{"hidden_size": 320, "num_key_value_heads": 5, "norm_eps": 1e-05, "tie_word_embeddings": true, "init": "uniform", "lr_mult_o": 1.3, "schedule": "wsd", "doc_mask": true}
Each number is 128 + 32 x the weight over its row's rms, rounded and kept within 0 to 255. Layers, rows and columns count from 0. The size above them is the row's rms in percent of the matrix's.

# layer 9 MLP down (transposed), 1280x320, rms 0.175, rows 612-631, columns 0-79
size [200  90 104  93  92  94 100  95  89  99  94 101 108 101  87  91 112 109 106  98]
[[111 140 101 140 174 143 132 142 132 131 144 123 166 109  86 132 134 134 142  64 131  86 137 111 152  97 111  96 164 107 105 119 153 104 144 104 167 117 138 123 129 136 123 131  74  91 131  42 135  93 166 101 185 187 104  90 102 168  99 150  65 134 161 130 150 150  54 166 133 106 164 151 124 111 167  67 131 135  90 131]
 [180 117 143 178 128 147 167 149 107  95 161 102 173 107 150  99 157 150 109   0 137 112 118 106 141  83 146 147 139  79  95 100 168 139 115 120  81 195 133 105 175 164 149 104 133 120 168 109  73 118 123  99 166 164 100 132 128 118 147 147  94 126  95 130  82  98 101 137 136 127 116 158 157 138 113 122 158 188  84 139]
 [132 124 157 126 135 128 199 117 114 104 189 124  97 180 148  74 163 107 116 172  54 173 158  97  95 141 116 103 153 138 155 122 142 112 108  83  85 156 168 117 153 101  91  86 113 119 177 122 107  72 134 113 113  99  80 170 130 172  99  76 163 128  76  89 155  75  90 142 132 102 136 136 113 138 153 143  84 158 130 156]
 [108  15 109 167 139 111 165 141  24 149 140 126 131 127  90 111 126  94 127  65 168  91 131 152 134 123 161 157 138 104 160 137 154 104 151 137 148  81 161 119 137 164 107 143 133 201 162 100 145 103 148 147 158 131 114 116 125 107 137 150 122 146  88 115 116  72 171 171  87 152 140 155 102 166 144 167 120 106 123  90]
 [169 178  93 128 169 107 167 143 119 160  37 175  97  76 143 123 158 167 181 203 220  61  90 143  95 138 143 166 128  63 129  78 104 123  56 145 194 173 178 156 163 120 114 135 116 129 145  92 134  67 141  85 155 138 155 142  94 117 118 112  78 166 107 170 151  89  98 122 158 184 115 140 141 118 174 154 152  95 141 105]
 [ 97 113 136 134 197 139 122 154 119 124 144 135 150  84  53 132 118 106 116  98 123 125 113 170 136 159 112 177 162  98  62 127 142 127 104 118 100  60 114 140  57 152 122 128 110 176 131  97 132 101  78 154  79 166 131 174 133 150 147 216 123 168 185 132 168 162  92  91 197 113 113 169  58 117 144 124 148 155 110 114]
 [121 140 117 141 117 137  37 117 147  89 140 100 141 126  90 113 138 153 150 134 160  96 171 165 134 119 214  87 150 121 153 173 139 174 163 178 129  88 126 192 161 167  92  83 117 173 130 108  96 112 148 158 106  91  92  94  94 145  87 154 124 161 119 163 124 143 155 167 123  92 107  64  98 175  99 106 131 171 201  71]
 [120 129 107 141 123 121 181  92 138  93 130 120 113  93 108 139 131 145 120 146  93 125  43 140 141  98  90 113 117 147  96  83 120 145 127  99 144  58 141  52  93  90 143 138  81  93 170 154 148  48  99 124  95 144  83 112 194 148 180 188 176 170 189 123  80 239 116 133  93  64 107 141 129 170 135 186  59 140 129  84]
 [112  91 109 100  95 172 134 142 133  80 137 109 127 131 146 153 121 149 125 121  93 140 149 135  75  95 122 113 144 134  78 128 152 143 185  64 149 166  87 121 137 113  79 168  91 118 110 149 131 154 126 163 156 140 150 135  50  79 119 147  81  95 123  99  98 120 155 136 156 157 103 144 116 138 142 132 144  99 127 102]
 [111 194 160 117 101 118 149 145 146  84 123 113 132 136 204 140 111 125 148 124 147 131 156 134 123 122 114 110 122 126 159 123 200 143 118 106 178  94  54  84 123 166 147 114  86 118 154 143 169 109 137 111  94 139  98  88 127 117 136 134 145 179 160 190  78 103 130 146  28 105 150 148 136 130 100 132 111  59 115  74]
 [156 144 113 114 182 185 114 129 150 140 156 122 107 136  95 112 142 128 220  90 133 120 150 152 121  79 156 171 105 118  95  73 146 128  90 122 154  86 105 111 137  71 160 145  87 147 121 144 125 112 174 130 146  86 167 147 118  98 149 107 139 102 128 106  86 117 152 150 153 152 166 120 133 125  88 150 165 153 132 179]
 [109  86 102 106 163 135 109 152 145 152 126 188 119 126 127 182 123 134 171  86  96 117  60  98  96 155 148 103 165 133  96  54  83 163 115 112 113  63  69 139 182 135 116 134 152 166 110 147  91 144 124 106 154 122 205 137 149  88 120 131 137 115 120 127 173 180 105 149 149 166 108  78 111 134 137  59 146 130 180 119]
 [160 107 110 112 147  78 129 135 134 134 181 100 163 143 135 157 151 125 113  94 113 108 122  93 101 129  81 131 105 120 165  72 140 125 132  97 160  81 106 193  98 109 142  85  83 115 184  87 136 153 185 144 103 129 157 217  91 157 159 126 147 157  97 154 166 105 130 155 135 105 142 137 131 155 113 154 158 173  98  51]
 [ 98 190 102  92 101 142 119 160  74  84 194 111 147 101  68 140  70 160 111 116 124 154 149 116 221 114 151 100 127 110 103 117 129 167 192 158  89 182 146 114  95  96 121 119 137  77 181  99 132 120 155 123  78 125 145 123 115 134 179  88 138 123  99 169 125 123 128  86 144 139 171 169 132 171 181 138 137 182 159 148]
 [ 93 182 182 104 174  74 141 160 139  69  87 206 113 134 140  42 120 145 133  77  95 155 155 125 140 162 109 131 159 107  98 148 131 129 148  74 122  99 115 119 108 105  99 111 133 141  81 100 151 117 176 151 123 175  74 114 105 171  71  84 113 114 161 108 169 147  95 114 133 154  96 185 109  87 176  96  87  91 175 106]
 [110 111 113 122 182 113 126 129 141  79 145 129 110  98 113 166 142  90 149 154 152 137  92  89 167 104  66 129  81 139  86  85 146 184 182 121 148 145 105 108  70 120 108  88 166 156 119  13 150 142 162 114 100 107 177 178 125 145 164 162  93 143 160 116 113 119 125 125 144 110 139 135 151 131  78 146 146 160 135 107]
 [119 120 141 120  88 126  94  80 111 100 145 122 136 161 201 156 135 123 126 171 113 147 128 111 169 136 107 133 125 126 128 125 139 163 192 117 186 167 141 164  70  78 149  82  90 161 127 153  82 172 110  91 132 161 136 129 110 111 137 160  99 146 109 135 142 122 160 181 124 145 138 101 176 175 125 174 142 104  96 123]
 [112  68 154 129 129  73 104 140 159 125 118  91 100 153 149 138 153 135  84 128 175 123 141  74  83 111  85 142 125 170 104 158 115 163 112 129 136 144 172 135 151 144 139 116 119 122 124  81 133 130 100 159 121 120 179 138 147 145 117 146 105  98  84 135 188 164 160 153 149  94 135 135 135 150 162 134 188 117  84  84]
 [165 128  99 135 118  65 124 141 128 132 166 119 120 117 135 206 120 133 167 151 181 104  54 141 162 121 150 131  30 144 112 163 127 100 121  89 141 154  76 147 156 144 103 141 133  75 176 120 119 101  85  78 220  67  73 126 111  93 118 157  86 128 160 103 116 110 161 182 112 107 154  91 140 166 114 121 150 146 116  92]
 [ 67 145 143 119 105  60 112 143 160 132 138 115 142  95 111 142 177  99 112 163 173 112 108 130  99 149 161 146 120 131  83  65 182 124 128 133 102 103 156 127 109 113  83 141  72 136 121 110 119 170 146  81 137 141 112 153 125 166 140 116 110 116 114 105 193 154  92 146  63 113  72 169 136 136 117 104 112 100 162 116]]
# layer 9 MLP up, 1280x320, rms 0.088, rows 613-632, columns 0-79
size [ 85  98  95  93  96  96  95  96 106  90 100 112 104  92  89 114 107 106  96 105]
[[ 97 132 173  61 143 131 130 136 128 160  93 116  98 121 163 181  94 106 107 220 118 149 145  88  79 190 146 112 149 149 122  96 122 141 174 150 120 131 134 115 102 184  76  83 166  94 150  84 123 128 136 143 158  79 145 119 155 125  77 127 164 121 144  81 110 134 103 168 120 161 146  41 134 108 105 141 100 117  91 112]
 [130  87 102 110 136 174 168  77 121  92 151  90 118 170 164 132 126 180 198 142 126 141 105  94 100 148 133 170 141 138 169 143 178 134 120 153 186 130 104 138 156  67 149  68 132 121 111 122  95 127 138 100  68 114 139 153  84 118 138 137 122 160 120 113 115  80 146  94 161 179 132 160 170 111 105  86 113 129 192  86]
 [142  98 140 118 120 128 103  92 154  81  86  95 152 148 137  99 142 133  87 141  82 147 111 135 102 125 110 155 100  60 101 125 160 130 133 124 140 124 118 118 125 111 141  85 102  62 151 109 164 118  85 141 128 130  97  93 129 110 124 101 137 166 127  98 125  74 110  94 182  88 134 123  98 130 143 134 176 180 137 192]
 [ 76 172 202 125 110 137 160  95 167  47 165 125 127 164 141  94 103 132 133  91 187 134  85  82 125 126 127  82 148 153 166 105 132 187 142 137 103 159  47 138 141 101 132 147  96 160 103 151 114 138 148 150 194 186  97 141 135  89 128 130  76 181 126 120 140 108  96 135  93  92 158 149  87 141 200 145 123 123 184 125]
 [199 152 106 176 160 184 162 110 124 123 106 176 208 150 153  51 141 153 152 122 102 125 139  93  73 104 101 136 156 102 126 134 129 168 150 134  93  59  93 165 161 158 110 150 139 151  69 118 194 136  99 142  96 113  80  84  99 103  92 151 105 129  87 113 114 161 118 180 123 112 107 112 103 163 120 156 127 100 162  96]
 [ 89 148 121 110 140 116 136 134 161 107 119 131 113 153 104 136 124 148 141  79  66 194 108 121  91 160 127 133 101 163 119  84  96 164  89 168 174  93 134  94 142  44 182 135 160 121 144 188 152 113  38 112 158 109 122  87 168 108 106 106  84 108 127 111 124 178 116 132 116 154  55 103 132 108 131 163 100  95  75 106]
 [112 107 151 185 131  85 110 176 184 170 125 145 141 127 115 189 123 125 109 131 129 106 118 129 111 120 190 155 133  93  80  94 143 105 139 119 136 146  88 134 145 128 116 101 155  84 163  65  85 114  84 124 119 114 130 179 156 146 134 141 158 185 113 111 127 103 104  97 119 170 143 144 156 140  99 155 216 165 168 126]
 [130 101 217  92  96  99 101  94  97 131  92 115 116 119 116 100 173 125  98 148 105 126 123 132 144 206  91 120 161 149  81 148 104 115 136 135 136 159  99 113 107 170 203  82 123 119 149 135 137 135 122 160 124 110 120 138  76 188 131 130 190 161 103 117  98  77 125 132  93 153 118 146 124 112 136 145 164 143  80 129]
 [128 123 148 139  82 142 159 168 124 164  78 184  75 166 104 104 138 116  28 137  23 107 132 157 128  88 176 166  98 121 115 114 126 120 147 151  94 157  88 158  95 116 125  98 124 139 108 132  60 147 162 137  95  99  86 129 138 153 114 173 127 127 159 179 111 186 139  80 143 140 137 136 187 133 128 190 205  91 157 150]
 [169 163 133 123 127 147 101 116 161 156 129 135 121 166 146 124 117 140 120 130 106 149 102 186 150 119  83 194 152 137 131  97 148 126 164 123 162 105 164 111 103 116 152 137 123  86 127  57  84 177 175 163 105 146 122 255 189 131 127 110 110 128 175 124 104 134 120 113  82 122 111 148 113 112 101 142 129  55  68 168]
 [147 185 147 113 110 106 154 188 177  73  99 156 104 153  91 118 102  91  81 125 181 133 156 129 124 123 122 119 174 140 113 153 157 100  75 139 164 171 113 135  97 114 116 126 123 149 155 115 120 146 168 114 162  86 109  85 215 132 136 136 145  96 104 122 164 154  64  56 164 170 113  69  85  55  70 134 186 114  66 111]
 [173 160 157 147 117 111 178 112  49 134 127 153  75 184 138 125 165 109 123 108  85 139 156 104 178 182  96  92 157 121 208  87 146 190 140 128 146 168 125 136 131  80 113 129 181 134  87 105 110  94 141 114 164  60 118 143  57 221 131 134  91 155 114 141 176 142 126 147 113 132 129  77 147 103 142  74  95  70 114 109]
 [100 129 123 174 105 110 144 122 171 181 147 104 128 184 136 107 149 115 122 127 146  71 117  87 126 154 163 122  81 137 137 131 183 140 138 112  94 129 144 143 129 192 118 181 149  62  58 108 115 130 148 168 126 177 136 125 185 102 108 123 111 101 136  79 141 147 141  88  60 148  97 101 147 117 163 152 185 138 137 165]
 [131 101  87 167  60 112 108 148 115 144 115  59 136 119 138 117 148 133 108 151 138 132  99 137 124 105 131 152 145 160 194  52 156 107  88 159 119 211 129 121 155 179 144 116 123 140 170 124  88 126 152 141 142 146 138  79 210  76 158 178 189 104  92  73 145 111 169 103  90 151 159 137 188 166 111 176 164 134 143 109]
 [132 138 136 153 149 188 114 135 130  78 195 107 129 173 120 143 148 136 119 114 142  76  85 197 137 137  88 130 162  83 117  91 111 102 108 131 161 139 112 183 156  99 138  95 113 128 224  54 126 144 142 100 121 158 165 112  98  79 119 142  64 124 111 128 128 108  88  76 138 107  94 118 100 195 107 133 141 186 110 140]
 [126 107 152  75 186 115 103  95  99 122 101 120 133 109 138 132 134 103 109 100 107 148 140 152 137 158 107 111 142 117 123 112 124 122 132 187 105 146 120 116 124 107 138 150 104  93 146 100 100 139 163 133  96 149 107 108 145 228 132 147 137 136 136 119 144 127 108 162 133 166 152 148 119 115 142 149  92 110 167 116]
 [105  56 149 157 143 156 102  92 114 177 148 144 149 156 143 158 185 111 102 142  63 183 126 138 153 131 139  75  77 145 163 172 128 124 100 153 185 166 125 104 121 123 107 148 127 166 146 134 123 144 110  92 100 164  72 112 183 208 143 144 141  77 117  52  95 137 119 141 121 173 117 161 109 156 163 136 180 180 109  95]
 [105 125 193 103 125 162 117 166 139  76 139  81 126 150 145  84 132 120 199 158  82 102 176 148 166 140 125 122 136  87  96 119 206 139 116 108 145 162 132  94 144 135 140 144 165 104 176 146 112 152 140 155 148 142  85 143 208 148 159 153 164 143 137  80 158  81 119  72  98 127  90 159 140  52 123  94 152 134 141 110]
 [121  73 140 118 128 101 126  95 147 116 121 138 100 134  70  82 111 115 127 156 138 134 107 145 112 118 113 109  79 131  77 141 149 167 104 168 116 174 111 157 122 103 117  98 114 131  61 163 156 134 133  61 130 133  76 148 144 132 124 137 182  59 106  89 143 120 144  82 122 102 115 146  82 158 128 104 140 128  75  65]
 [168 146 106 145 134 175 152 119 144 106 117 108 130 125 144  82 100  84 120 134  94 170 138 102 137 185 133  90 102 113  85  30 113 167 118 113 144 100 184  92 117  90 102 107  72  77 139  78 107 107 115  88 140 102 100 161 126 109 157 156 133 113 122 135 108 104 141 143 106  79 131 151 146 147 104 110 169 206 108 112]]